Weights of a small transformer language model: a variant of Adam for these matrices.
Each number is 500 + 50 x the weight over its row's rms, rounded and kept within 0 to 999. Layers, rows and columns count from 0. Numbers have three digits each. The size before them is the row's rms in percent of the matrix's.

# o: layer 5 attention output (transposed), 192x192, rms 0.0791, rows 32-63,96-127,160-191, columns 96-191
# v: layer 5 attention value, 64x192, rms 0.0787, rows 33-63, columns 96-191
# up: layer 5 MLP up, 384x192, rms 0.0692, rows 0-5, columns 96-191
# down: layer 5 MLP down (transposed), 384x192, rms 0.0853, rows 0-4, columns 96-191
o32 106:488496547467510467549451474573491439456580511484570483570501482504487485474452502499540561590524391529589467489539484493549543569387543463532514483496489601515437412455564446616520495495468459505449549529536450491493408529470475552442423498489459474366502504404450493512544406552522479545
o96 094:449542582359544442564484456468464373438545448451556506547531494536495464370522552491537545508553432513554525475450460454541477462360500495445518509539543537442480394540462418454512465482518442515520479484470460545429529439553486477468491471466517497437451430492477529413463512567530429473
o160 124:561457514495444510526463497459529476507574562509528473471402411571544481455464527489524460538502464552411499541438447498473392459558582513508541544474470520497496455490509446439591465546476493537484485463519552437515448439511511523513547395536496544447495510519509522559469413528494439442
v33 101:485513474536489523495444496506473510479455481408512509408474531490443514622498476489540425542504432436471509527634501573464541561564434455436595454458538512506487532475506535578510476533576529526446463581440448424555422481484449500543541475527455486522536564485450553553520488539451554403
o33 094:404518482535517454535422510510464487478437457530526458511491537443484460555502601562589538513491527537587475461505536408432594462534507559536530511516467453491531516427499500528546474461595470509461503537436461514451559558465556545523501525488501556490498525447466362605441545572591519544
o97 104:463510449399536419489492501478421393507511463422526497511517444402388485406591462506523507472578539524521543475397519493503609507409486510429470521532506439446479451428475447386524456459502448486552497536516464538497563486521472522502490625432538598498441533530526482464477581577501496551
o161 109:541451444545477497514567472529578568511486538553502493497378435467507478578433434529479497532539516544400529504468477528471390523524569539557518542441452507543467511465562481454553487502423520394427517495538498464542508559534432526548549488564546432475437513532491503565471483408463461468
v34 088:521573407390582528531480489532434430502539478477541509499512504530541478510489501499525545498570439567486516554539466521536541531523501419471478390536524382534602588518504525477509528427434515457492555522488507448513444510513482459464531457522460609458550555523575448489566506591512499443
o34 067:495479590506568466529533396550504567561445414444498419537534587549558504478587472528445531409413535517448407496471472508657481471513497524429405444395563468509517547460572513571503554538542528575502468526511458484509485523545464552505474497512413397530496412390509487526518491555450468451
o98 064:574466506439508481427439514524442462470447444424513539460548612458557554427576532398558428505405479515544537502472518476493525481424423528416437548452494495512455483517482516559464478516545451533542513503499517544476492538544499517476432494470465474543565423472522379502565564608491488510
o162 117:526542518527596444415532510478490497397546506458588424519495493432570499492527487487515511508550532569440518541459484436412462440504624482560519514449509469555486492545474429595550562523508527555491530477545590503530457490474523536443460421579369468491635483479529442541669527532485507474
v35 085:461514555555521524512506452514502493468519536490452448510541443487510504499517504540536499579553441522442579483539523609448406496450521546495521623456531499506470502536463481467535401619518573508421458560486544584532491582441436427428510473444475375550459524500446548526516465512476511450
o35 071:456525483452446476503439581398426441511631554505460499498518443399497445515468566508587491545512585415548523515568543546404547489527524483490489597487395532516452444486477431532500469452480527487539603509517556526529501522399567518513451492458529522463511575415519512401531547511553480571
o99 092:474482510476560449499542519493459518589511553552415455580464451566514449552501464542513465477489477424383474575483440483508578466527524459517511487565520479417460603457507514516544625386556581477439463466470465508501577447366467541556419477471457591367542499442524500425542401468484514456
o163 086:512581524508582504457444592469525466455503485556533590499560614498581528516468487400441504441510453554549521486497452433456456419535422498500492379475500498516568532497476535539506578552401557519530542409516575466477515513581553485414528472532406536459570502435589486498565568562463528468
v36 090:538471460552495579599587474529425507499427545568584549470540440465513487492464514580502605460449518547483556538529529551553494509565474479496463528625501566608558493497495487507525422512488571397500509494459510534506450594540534431474482465449472542570457583487455469562461503500495491529
o36 089:550588449556508562463558483429397526453511538518534492513582609515493391515488533471444553518540465464531568510634406499566525629466526430421442527493449553480556453504575556476534485565473562481462458482514425481534489473484474568567538446476517464426571460405515521467576495491467467507
o100 069:508533466449538471542578495458472425496477499462488560505591571539510389455467494486568453528463399438494559549519419459506522520413398452426474486617433510414523487450538541475503410445492500475529485451514393534502496449526510453544489533419569486436442442427482540436496546486502436516
o164 097:472322526478416488513513448513464512665539458478498439429418468553555486486504563505499452477472520473486506538529460523451425494540475525462559497450472494467522450467562455432544452462500514541516469548562452463488449410515434498523475470402553449470428420522553618540366486442524431469
v37 112:548463458423483451464500442475583463507556508521458484515521455500580555538538525394500425455517605514527485525283488540471544563448515514530510522449462467397526494522456477483477534448460450490495611474485555386491536387448403556511525479569510430483482478512525509421492560481476629498
o37 129:427466580421481456517413430583561396522576567458471461470528378564543498485473498484534501516459541545438515477463541512413427397514541581519518451500446500526440476468514408568457546475495429480516496575557576443519393531534459469452534669516521439596444470572500569485487529447498551469
o101 087:489467562518509554511519529538505508522443541549452477537559468583555541498529431518522497502438442444490558547471541421552474454507475538447430531564567546384442606458506514592479573513520421419421514534469504526543507514421534548463566509478460456469625377541437487537501456521464473456
o165 108:518439444496486478521641470488450541490530513461570472476499552560444500478540575519503512534489516509526568530624478459482495468494562436443501586550465576427538439474551545506565501612440565553494556459574432569557477511557524519482451501457461454592661475537505494564514577566554511532
v38 103:556486455515546555463567546489509482538475499515466525575544413402473492496529513530536402526567447521496470545591608579464424501457537491474600533422579433545570527505578515550566480592503526520472481582481518464465477515538465472451550486484487545473573637489418553583523485464497589462
o38 094:513539492531453492565518492458488498547452442518480458519524499444487388471465565515602497509516588534569568505462506455559566556495540496476591645558471458515460445452542468450510506467497450575428510435443393550524559525490453463513514465436511437509506559412444533533563562607528506506
o102 113:511486497373512419576590477506432427573512490476462460538517437455426423440568459507580462478529585432458579534419478433460653543456553484459473516588495479440461503424476449437582546389559510547529456461527434565541543445437460518524444570397532590517478484461526557426555512576493481484
o166 109:534405513489500413508553496547584572578474509554544507413450552587568500547459503506461510574479576497435554504570411493457441489564577495552482574495449547559444452508532349540548440501443519468483544498572504487550424580595473538504501461499564433526463393565533494591504577475550486440
v39 105:535465565457435486504498608401478647439471418447503543471451439433406474479476386446574510501518470482543415467514523464439467519545533528512507496463488499474504553487463486507532513464436538522535469555465600613558514398517556463465439584556446562564395509521506519586472392471560451441
o39 098:618478521491463497467530535516471527502435511463536501488513510487450551475533434511431548505528407456527533456453472546438531557505476605511503587583497528536489448525480440527502492509534465500508607522431513509495511556471416463518386383538437495467490584597531430512483585524607479496
o103 103:567516435506460520576517494552498524500597480524497382556503470476418531493456526461463554494577607491460573498526459523422452550503525589591542535485413526514542435500541462553552573520453547573494541393551437494458384501591452579497420490473438419501486570497593617526469529483571477548
o167 116:535534507530475470560487483497566442475418512542517551498615555522517548518480516542522489520436429582538547551446525590522516564444455520523492486580528445506481508486543513443437507531555483444501479476492503495458544545442500498449591582492603467504413576483495515424483634468483430465
v40 097:478497545530462516419515397607578470507451439474511461529460573491516454450531529532514513502479442600536456498527438423471540530526562544569525393605467539428461409466533561528521599452497598459547486446553532497569580429623525492600417594499501464485568498503435487457512495507478389467
o40 080:574518493518540546505474471577508445493437445536501578454507525510554546508489456529485497564542322462528410498459520428487506472466432491543484437580617463448525625487449519542468432469573478481491433467466527517446576542496489583481550375493478618381500489493512413523435448465539475546
o104 095:500543503483496551522424453525480506453566445451471524449483478526521514463472522509505528546581535530562506464568502521541332504486462559541532544399499476609532458515574463486487421548441441507501480513503530481445401555552457495479582468505509456495439544473548547507426490493629494532
o168 120:507581509509532565540450464432460444423478502513472538531545420537428413515480402504503446527565478508476524504444505561590487604450417512474526562447527504532423593477479500390479520432573444503459405502438529501468503496381484536512586480507532594450404539443458530524475423464474442453
v41 112:518498366414534495519439460476437527501558505416505528468431532522386514607493525486514517497489470456550495531522504439492527566504442442414569533491487480556592637511575491483456502417476425526540478543583442350480558485504381493537548472513506518542478520479579510516508533482525536496
o41 086:468383522496550453546462455473537501476490434447550444518436509468434527484593459566486522471494565513512512495505507545548550449473549523514485435345498574511399507469517450529503481454527518581542517575552503480492482553545511493426392585463467411538440424484487478543497496554521532567
o105 111:460442517506511482450495504464490429483505467426585499440492481423477521417611536477473484495524517549610517454440498510474575454476545557485461518447505492491473409530409472434477468520530481627583505558519515506517551533568500536432459518469521482544514408580508449498520584549452467470
o169 128:524427476532493441442513498511529524536540532487503445539391448464536528461499585539502499583477543500436516496496468461471526418555680479571488529543449578492474431494481388584530453516481452464480543543502484515583450544500498549546408410508462471490565420581425448503530520502537526512
v42 117:503501536494503533586552460537561527532463569576476523571499460386522532408466509538554464532451344580445544548489490545494579461487532582505549521545519583566430446475478566524498496482479542443494499494525561569582493513466537478485412527450513450475550508495340421519480475488451517501
o42 095:495558510497468590449476515592416415488472409512440583496591486413497497459512437481503449537585459526575584406501482590532496639382523503435507483492490574433533463461532525474402443607498493495433489501481472495544550455528453578533526462472446531453505497520584580419537450449424473511
o106 118:493544535495489512521542462529431468480500516547372534544549531598511399542464443482530436483515480454442486476472452469564450511474479508451469475561576541480580618478559548537488475482476470463442417406480406469456429478462465503583538524484472573454471528413494543467520388471483528484
o170 131:451574518495486554492480466478478436473438477530488550446542567511477482547554445447500481419519552487550489480531514544511472514510343493475533505374538480537521621505499587420459483518439532590541409514416512510448448529543453534483569529487544611535397519430538520527470469505509504455
v43 070:462380439407515595547534420498407473577543481440502585507492516545457513491485552536513521492447430482513481514473549487484494525519436494420556531583485480500607593510550537458466442496448524551533470539583487393518503491478439473542496401423484565512425543467535504427440498533518561522
o43 056:496519505534558475522487444440498459463492433462518422519469483445446456526529473546515509494483551516511486507567456554530556493436544452487489472375482626473460499502567480556471415496489504543522498553550439449570510548561452536508419554486476385520446429321512549485545434570458489564
o107 059:454457478491551469503537504457528434505437425463515473470470454432458497464589490529495444492437483491583508487492448542470631468457487487461487504517475556437467423498434508468454432441533474561605459562521451525544542491561514536500365529422552476503415359483490515461477488518461447509
o171 119:481332497503376503511480457507506561641512459486429428475390449549495527483491543563507486524415559429484498486540496536504520468537540501480542527521449596467495407503515474493512401466479448484524502578509407495545463489513477551592442454420548461516412416536486587484345458466540485532
v44 091:492350424529388567537525488554461476596536572512422539518429484532533581549536516486456485427430483443525482485480570635494483494502475481413527526511486420420544498487526574487437480485504555508477423481499508527446499506515481514563542415393562562479499560471480518465402458520475556448
o44 047:448579473537575544479549458459494499632537528623401496522447462415491410533473559479563459529489621441534533552569487461470599486554544450505479539529502489450523547426555508459484486466516514501479502483541446496508555546467466516546504416489518486558477473383541491497461501551473566554
o108 061:418438443468545462518562484475464470641514513502418488501458449458454479494568477505525445490438561379555522560516509511510632521528527487467467569624504495391470528399472514406458454373560476483535465547529429517529539456437535516539445499427586541513403451483511520442446471509485502522
o172 139:471328477490402530535509460523497560668503488521443491481411478574478521500491539504498484501428568412515520486580519548504504497541512497463531526540453561467504479442526522419491435470465485491511493546531417486509464500508475524583474468419580472551385446529493574503334463460534507511
v45 077:504601461566536445432540639509552511484424481529550601507575564461471485550530471498486467495523458647597488549499479467561603500483515499520397465491542439460483456479522520475507585582557449467474530488509445557506513534473558540494515561496524546446555524513551479518593531593608415555
o45 068:551474480456418527533615426537479574546454450524514463480372581585521557464558521459499496500443417556443484602458520418526449487497455450489493523546592490537498581546548539452511555520468557439427409494445445559416484477569545487480462455473527484444585540603459467556459503470519439444
o109 057:550548487462433471498565462481529491414448485510551450500488615485537480546549535516487507513454526560512458499498576451513459429452512497497462489363549459536519509610609449549591540602493610467468546534409528527428477499543515567480523497562534467475552557438508428587532643514539434558
o173 107:553663485481618473499549490488463438379492521480577514526596496428513438540515423483491508485571494579488516495469487434433469528461503481492448517452499401530497553529520484567544593533504603488496482453460534522467534486514503502452519564580435530472650557453522414559632550513475505482
v46 114:533475445570498566554419505467478457510396422571486586538497492453369522539565528470549454561479448464502539541591538676438468455536541437507464502451512511365557546494495586562478557532451492496509575593455474561541517595459459430517452581475426605467459627513519538525547455471539545490
o46 106:508503516497560505497541485511464633556339456491555470502479603547479493525586477521526536435406471580491425496453507440619503549592501544467558546500531478517435632446480476504513524445541582520470444557393440481533594573519591475512501555433505438493537513582441438616494533527547505414
o110 111:477491538465508519524585439435477454564590498480451422542551402515425421405515503452496485444507613419489565441508428393504531506493455614506479561523465511503509513489464502477640526477470553571547489425495483528493500400522493554510450616411463479539519500550567603477517519505479420554
o174 116:473401484527490451496529483476567575548481482473543501497462585491613468525498473531533501454465557520521526507552535491485498515517438459523560613416464500494365542493564409535564468525539550444500491539553493531520508600482415504493491443513563560570531454582452405555539586457558556461
v47 085:539559415512502453485434515501455492378527485476587536432458563529452590573493471454491511447504485557509415564583442465555613546557468464403473569489478438564509550462533487434460547462524410567547531508520446458493528514422475544504535507575516613518440556496581495461517532518586455465
o47 076:468435506523511435463512519529503486419453506484557477462450539535448627574689476469480551478399520525511507530528432500540523457518473623445490487472479604471410483519547439554496501517536557482464489562519466413407388473546564541455411591500474412456510452512467447581463565478540494478
o111 098:499497551492465469440498505503522437441501491427552562445577552462469563458556515461466508510487520567632556421489503507548461485414469605427483510450496523481492396553517446472492431618473451516542600576477445513462490501587460570439541588464554448521476481484518493591469678524510442535
o175 094:566473415493524458529636456558536509498509577494537467525459444425539469579534510497455490521509464527406531459500474520454440508448596481529493567551459439511459445536542460527547542498501532410388467458567441497525487496522385515522430530531464460464593496423463467562564526449504502438
v48 091:568478552414432442530522478560489427533535480460415420498443503500501481565581441499431471393525460536476465444443503540480394468519602487496594449395551538506596505454573527648424520460421526549529490498436429532486542551589585531483514504604484479405554511482511468445507445466505517461
o48 094:491484453475545529451522618570501497548361450509497559488500430545541583538431483513584460553521504534521559434444547530433465515486510596609526555553428434507394547542475513533521483515509461515508536407536532481487533548492432474503564491527509488499510464561552444530467451481494474510
o112 086:520510462546471541472519486556449544536516501456506488514497459479468512530499510490533553521559586471515539458525518514436453494529550540588484570447410427499439473481541460486565522565538451544509569506583546438612441559498380555491528552455571496679474552474585544554500461532491531459
o176 101:440523480490537469441520559498483492469474501490562548469528525475430498502526487500437475563500533447512507466547482487526632490431508493498420630547462447457334489538467477461472451472548462439501479504571525474599512601521462515468374539447612521538426431503499403484586508470518537465
v49 106:584472457583514533546493544512494493486501501515508541578488403507478509401521492440415477481512598480545475452437501548459533437460605504476429488466478538482504510461479601501455498389468494460477451494479517648451521540571541490513387520486551610419491509506520495448503469537478462590
o49 101:569487456564525584488605477461491582609431494507511514488483560527449513495483455491418489438481524518485607595536451589501434614556522457479477534507491458518527494483485571408480554535482649543515427462542555516515561513512487471500529450515481520474577419622584495508458549426504527463
o113 101:533518552576440501469499473511463512569578545468454432385557563553487448546448520446527502521485588466473572523598511450503371475537519531505432533474430481508591555489509533515519550510479507580506583392542510461449401464486460533506569529469434387523557456434567552581488509454540407542
o177 111:435511531472475422494524465493499517542417483520577541457555594492541505529543517477564505432448519532577512562599544526522520497468367395456523573534481436538448533518530508425480532526517512521558451496522469543494464507476411477413553496461501500542443469474481510504502543477589517390
v50 103:499517455509521549495566497548472451532444532497567392401451525495497490523538434544514535535488441592459534501502500503507407537499480543485488605559412454555610518495587502505489498518471592489390538488604492466563548569457408455482562537451432459476481583498555425475538604456478462494
o50 111:499541441508567557518492527518473579503455414503557443520489541545507505602518574534484539537560552487533517616638480468536480496408584430452460541402402499520469496545538463573496473498499526419463480592521495448490458527562567572463481561502508335437508446459516510542517441499562546500
o114 080:486498519415587467467498543477456475507449461455533476497555492535568546485574522533529509517564528453523508498537515416526533471416515499489418469508519502371402442550521410471551473471551455437489458616411539515493533467451515512481459590514585457449490443535471502495532516528500477435
o178 106:536443469527552498486494524429488477515555533503531443502448421521553503481519487454427452598564552530487532474525411462446475460534594499558487537456436479397441453520487366489629522482520506473499520511581525432525518479525476511475428467547529501493538374508536474607575509519492556445
v51 111:492512480541453541509484576510553543519486447444491555507571573550500496577450573514406597473533450499458417446530440343455526530419474508422568551557514440466510544488551504551416509470419503533509564554597454607555547449512490482523521592547481549503511562492530525491509500560557464479
o51 112:457499490456583481534512563539590480548414426530513515583489443473454538576547500573505490452552480548468449510523527593504526457375419443516499511440464587477492577511452487623520518436506547524494450543525379530467446467484513474453386540511362504488500431529466513530473467502483500481
o115 113:426487517495546500459489389528523409484486493455553492436476491454458477541608530521440455589553530543593495425549481615464516427440571530466428426427448534528548436568442450453478469512492447511592527548489485467445444599549425487454557535497513448568484393600517467513453619522495537433
o179 112:531507521501464481523555432554451419494491488476471477545614446510497497529546520531591389564462450474444522497450537494459488502544525447486366511529539549539426452469505531544526491526541461532539392519336459511532497497439496548550459474480510604379581517573446485411502526503493449461
v52 116:572485491475481471491508503500443559503516589498513488443443430501529490448485364498514531523547628541572495425517505501579481534531495565578370564421460608502529544516471470424482444491460511480439393435397500538428530466512506565462480486483495435515429446509512556494502535449564421493
o52 103:552445455462407514505559596508505579501542538509567498478463609476505520451494549500468520491556533427487622546504462570411476497518550437567467537544520444514474332552527480447505563552476503509553555519533587478514478480459494444484497393543553500516491473624536495468493537469498552485
o116 107:571468547557442464515536562549572649501554507544521423509471585487560527537452592486536604475485516449416506556504500498432428497584520423635551516509475492470446456493525516622522560562476510517479559487510534530467487519474567482503484404558537398437555530473515426486508452447503535479
o180 129:496504532508536416569530537453543439519512474520532484520540530477545561478535619482506509452436462496577543529449475470483578478478474493506476446677488389423553425533510512493447545498508500566613565479616493485445566453515556419442509564461508464581532497441562510438497589578466503465
v53 111:514483461520509522607429542568479429529502515509538521505407558509512497520512533492417588484502523537511471495558461432538526522583606484461537387481499532545442545497470488556462507385446446475473447506438456526469448529590621560518435479515545512504488513508435511532503440534433498539
o53 103:445470422551582552461548532460496490520356466568504559530522521539533540487518359580421470398455429522562521443475484547579563561501467504519472444488549463440587543534469571477576475506510554570510436482485476481524626486510496506513523465504435613478530377509542508508509483508405494506
o117 111:545504471580458592378419474469483528461557468471558563393458537496495520437458541439454499448481452555572495448497499544464432544516465500506532521468441515590579439533479565445470382594415446586536524523549514438494523590624502402475584487527499483594493508518558458519491551489483527490
o181 109:431562501520478479453400484478483517509494463479457395561418367416486500466525514617585519341445534463526418519407588551478596485524449443557494554552515463577475515529465553486482483440573489535571440569491522550542509514398503483526460510509448511503434515494451508407551436488499511501
v54 105:515491464480535517513508511503395511514586538491448493499482533504463476565495465548532620475504468565565532538493534433568486531546477549476550522496487544555570604543537520527531495595391486480505480475546482404474434581452478443396497507468474438447409487488496502529524432482599589546
o54 101:559425501495509522503554477441479509474600453477565532553483532461433522478488396456499521526473493456574573499580539579528521614458625491559506559396462628543473469550571446548504489467440480531486538535532472410600471542515491510505424492440491408528507523437524556416565424511481477541
o118 091:527478571457472535429602519510511533460527493480606611516489516463526500436543548435493417485482437526558514466463468502423562507485604512562515541442532539465548457583421508475506515554496438627521453542469447465557633505581505540488422477473538510520500442497555460436545546469427465463
o182 118:546516467490521476398484550503534466515530509488532545574457409405594560458527540470488493448432513534482502432472462461381571397554638497534490531540448487492556436517447440575526509513483477541534523516522523483603544508517535519535385455508400551542602448487482471468570590576494556459
v55 100:503577557494595431416563515488579527418542518504466457529541477423490386507542464495520426488624542522505584528501477531398403468445542516586534606371581547488483522491523442548527511550535558504497511498496519470511550520488461465424537486542472397550518534503479499519572514539432543528
o55 063:463423420438446488519440516483468507493560584488498479518536372449502477464460569496571481524576567475472511458478587534428502511494542526545547556558386436547415482520450430491515637424507495541508586506500616523478505526406529500442531511476523532512520563487491510447508536465569500479
o119 073:486517448467545451516532485517460485493511595497506435552514410505501482542500495525541500507582531473392496500499506469535476517505574505520515516512463457505437555508498434486566687472558588527429537438516588505521509426403458548480525480522449560428567562430509518467584474452495510432
o183 135:518658495488613481466488548485491477363506540509577532514591517446522465527498463447491525507611463585480517488469490441482480501477532491516474483456518450560502550523463474545531617521480544545486547438504608500500484521513529492396546509593423528468636539464530445522676538530485519462
v56 121:490494574540513494482511524535497474442499417440498543524519498461452505475527546596533602402476502526576515515627508424562438467526404472444575528564511468637456502500542551521529510495484542525469449629591442511491436552440545494498478557451503498506508586498542519592528500485579400537
o56 103:576487395558482553524572511380387572496520475456500442507476580380483505431501599551498543523539496453484546575535571468572581574497488461523450553526576564477449572461556544419538508503487498558527538469470516547486583556464561446515510432417584552422528525462438496536518508533568461548
o120 095:427477455541500528500534474552462519511516549497520494470457547535543493550538539520393461554521561547507478477527489547420479525493652591567524439417497516480527469570470487432438579506519563587538479522427514474604558584463478528429393476543495503484509418534524532453530515467557510451
o184 146:537559448483521549467433503572454392480457503468477576503601449486445565521471501467384431559581482474494493477462510510482542509452520592481408378533521520432544502481444417542374470496588402408489466538411548463573540512445479544510457523594488566404483478488498455467477583484504482482
v57 113:521502458592532528474511519556543436480511478472518478578469512416459462573515562488356525426528509481511466484494561517454449451483544496437438552443519429537514537474547499567442466591498512533512467487532486568477547558540496489469478524459542574510475531496424418506530499525563546575
o57 111:529471439480560540516600464350504634507462468534517571507353504442514440543574519499508523443493539481507531639566469500452551553479492502493558515474501499594566519579442558485555453468514527538417462502547514507452501619516490478464411486415492550527560493569466488557486530445633490430
o121 129:446474444454524479494557460464466456505519545436529498436451414443440421480605440517480444527530599493536499525523469490479582470445585565494513467465472457477599451531457500392559499458528509573532489511564493481512497473522445556539504608439552507570475480497545576550497591459464469433
o185 109:536517451480541510409508528503480535488392531481526619509533489550586453567471427487515446483501476579470499469571456486502453512511482462466524530427542501598458488516495503500519540457484530438486456557451447492569467496560423569543501471479448558483511499509519546600490538418458469346
v58 084:441457492506515598524505452412457513523440515524522497414543513451436465452511459596615510556412455556490578573585540492477453441431432551487489517627423557533532499504535576430538456492490587495546522476589539451556579527484498432475444624447469437463519517497531445542480533441562381465
o58 081:579574490507552529466524501482517514433548408481577507506501532477473479518496484462455551546540522475568462604576456545586471563484571394458486439428500579519476546505519484423450461534482518498482458544466470487528504530473543567539505477495519393382481514499503496481533416473485511487
o122 070:462607532475546505577551500424500423457460458509461497542520431531571479484448492504482495536455500462533465523475447477489539515511481490475494404566515535467500530456498518484468524430511507513544386510417514555469472415421585471537439421553487496358439481616479523450536385483464497528
o186 089:479486549523437608492428462469470450540532479476441503465507481524513551486449555479478519530492532471526481458472476546529461523591515534452575424377490535454502507449483414533488465500551436526500513592428476496429461453439505505555501407515545550409434458594524547495369420473515469565
v59 087:472534453521526479516469585490467508472535453497501476466463507539473496545450505521477611421496406543484480555454481429463562549466475502434498586533451419551587565476511518491414494429418464532558499472587508546573558567479489421476597534531411472451408549480596457500477534520514476488
o59 090:469505513512600437511465438527476506506512420495490422506467503492390502592560476500443509484497491439493497543558465574496527473515546513459426504349451584555491502545539425594470442480524573426559496572567443488511408518549526481511358525520455388486466473426555494483539463521577474538
o123 081:426500546484578537407496548535514440512412507478587549435575491456505494486580521432454410529482438520614457431493513565503567502474493536423399472442520478486524440580454484452474497521564530504565513547408449480466559490512483553470493532448525512493499433510489447564524598530462425477
o187 105:553489459506523591408544507578422525568485535506543534506501459423557525479525496428486425539491455499437516424503435505433450491525627418518534468490508476488523432479472471500647555566488479430454451474471463477526448470465461503576420430490440567443608430523489503549537532501468507475
v60 124:500464452500517474627438526506453502535514533520485484569515553515441435461479438452482481640518540564546555540588551565482456446498503575448505562422526541432469546506523491503583519536504495547471492558501449469613449495556546528436430558433571433458460550499469524556504420528496567479
o60 106:413456443460530565500591624512489442518429478507544545553452449490460525468490419505501435462464485598553547484487465579505573652420564512543574522492502472495504396530457492419473505420479520525478463514433505479588561462494565421454415537481444454419458501508505529487493492492487509497
o124 119:515532533490500502463582458440455444521620561484500382480482335485437438444479486458465516414513503499421486483394381416439582503441558529507546504577525470482594450503439515381561523434473475565563433459543505487492588399501485458516438509496465531467494475434551535473544472470445445479
o188 121:497569489543425463503415550435612541526496535521462502470451477429596569512423577549608559397396484536506463555446520464464551406541435434514519551549451465553442448487536494554451422556453480432596541530503564530467504539542533472498481461532484539504457506390480445464531552517537509527
v61 088:455556471521537519547586443562393492481405601581602540478410458444469499544455434488526554586451493485488537471509518552461485623523518525453441496501493514573460523502495476465491453475510463511445386496456471533485393506553476531444506488405536472504626508519407478527536462475492436474
o61 091:543490426592497465527599490416430590465497456510532507459471628517498518471502444486473536528467432488640571551561440444516500593503482456489505527544552524512555437512572586443517422514456604450455510457472527525493557448529550549565485396457480525493629476563499479532494499517578505505
o125 067:558504500477461350429507460420467496475608515482484509471461546490532505431541496505572486465527478528520455524409444496537464486509454480519469434522516479398511416467529469479487401432520449519541550541515432499372538488542481441605534524543493518552462469465526462484508491500526529509
o189 099:470558542510545413496431611401623477535499568591477482554417458477538505534478523504554498400489531592535511531445430495418476435515476519621501489529438436529544499450498509521537508453432561515549539475589513476472598537513536443522538531504439474568437511502552524497513467514454544503
v62 092:514479589554424483501490477457540569487491503492432436470534522479450479494536502502558583402486478547471448391553497506513509462542541518562497503524494568434486424515496537511492569461417516516502549616500526591585599429463503523560403571512522475503418528499570522541457441472507472465
o62 084:527470544444477525434503551521472440509497603471525665471533464497527536513515416566492488526460430502477497416446516542444513510539428548563482543509517514443455548476364461515512545444533463508531530555398517487499475477438513496459490526494461670431488521578521476463467568478502453507
o126 092:512524482569497550537516414525535537505589527480490487543454459560493509571451526573431493516537533504463525507568434568435348478545507532602555547464460479557519514490499492529482547547475521534512525449532495452523349518536462513474501410575429434473520542503562528495450428444537527472
o190 119:517587479497503550524467484493511420454453421437504593531608546494474500518493559543520430533477421455574517524468589549565547546437369491469481457495557460458457575498501572430375476504628451463480420476364500509479572526416487499457573516494549558457457563473483464403459514525508466522
v63 098:466516563549479501482546489511602531538421404559463479519549489492458491475503570553601486624499408533496540480577526576476492488475536479469541537445570485399399420526447465570528507600555525505486507626417547579547450430489493452469442596476462450475534510518377605536491438513522499451
o63 098:480584559445507456472456503540512509526482457519429530504524468458515419486481513504573461456511449524466465483412502462498575504495448497529587584591559471495475489488424502482491486463495494506499515453373408589498580526488486443516470459429467572477511573484410509517515519546528467533
o127 091:463509492514536529553514458526530534527580507573437426562473435522474393522482461507458490446509503435408480526479435500403613534493542478574509490599567527521499535472460556492508540410483610491463394387462449513498553507454506470574382474478408579450560554472478540436522363508488536521
o191 100:475518498481438534523399506499523481520479433522407578464560573539486477484477475545499479465422473461575457512478561526506550533504374489510448470529572560452504489484471566530396425496489539490566455503397492547470575552517557477578492535464542584501439556473478469443416529539503469589
up0 097:434520545448495491522475450479478543569459499514417500486521570563419347474459457596492459543537514467485552513561490517610414548547454456521497575415563587509485643454580491469520449454459502501429493501403409433479477486512471501412526569436613545521442500516548571521455464608541435523
down0 119:451493448424577460501523506596448469547609461530430564468473538485483518490511555462531491460530565507506575498604546478573536592465550470501503551484491565454582535463569430523500470480507508555453516573424400414455509524532553480485423477447491476483480522583490503486471525494521532611
up1 103:524435569513521553470488526527450597513533557494443462491570516539526485527418637422546474480557495592396529535535557408496496580549578412544513596459461574585503540446529497451587531489576490496444441489475433513586489511392444511517524655465550501537531574467476457504474462464483490471
down1 126:571544439476491423484536498466568476458426499549570507525483503433494489504606392558505443458428517411560415488488477576539472421497471560495554331528527444420475419502493476540393519510458534486585574508523554497431501523532553475487538352537501515484510375553498551486491525528558473553
up2 032:512528512531456529449595548441426518471537513554491466529479508476528529479453501497509539582522533459420566483491418580432505422524512503490544441510542490405440354493513488416493473576491477562535540493469539435571549552420513491408425438492477568621377459523539503500551421462485471512
down2 035:477480481528535492553477401528567500498439448478500536484474517485512501549541562488516469405458442508603480560482579415511512576477458493463444586512477458601555564507533488532509542400415493443484484530515452549441494467523562490602558557483529406359540605521467457452426667568507506508
up3 119:482495475552497382501584520479456537538584487482573607490500467514499489494560547480547475467438486493536504461543529453516473443586490534527501516456499492446613437478473589489584562530525469525490419433441374556427592484475550517474488516487405509483487491518549538581484675473486426504
down3 127:457524505555508555490406463462507451506573453521513461527500584476449514560539488542553457459483464500539476546487525462513518576464501512440394521495523534492531508526537350480537462465509597606517570583529563396571415437470405539541500507497567512527459508475436418356477425532526644507
up4 113:467514496473548413515426521522489425521477480406511406548459575505514479531537542509597508484530499427561510545489480443505578439475445469571492492489438606414417461449519389552492467467503540511514517590410518479564494497559564515439450415443484538408509424542438493472512415511487537499
down4 112:571491419490453435491509510500461393521519487503470453438445476538476493481553452501457544534498501480466533390428503526557394455534439464449506568520515428506503509520512462478459506493507602448427487457528490567479391427459509391538530485494516487463521550581557563492507497529506509483
up5 100:467486535455554520474483469416522542512598517433485419483477547536435414409491550529565466552546506518468467538409427446473530510467532624440464521520493477572485427491559481521499444456506463518541501465586473527584496497619513396490559497502561416461412474467506496540507508543413553414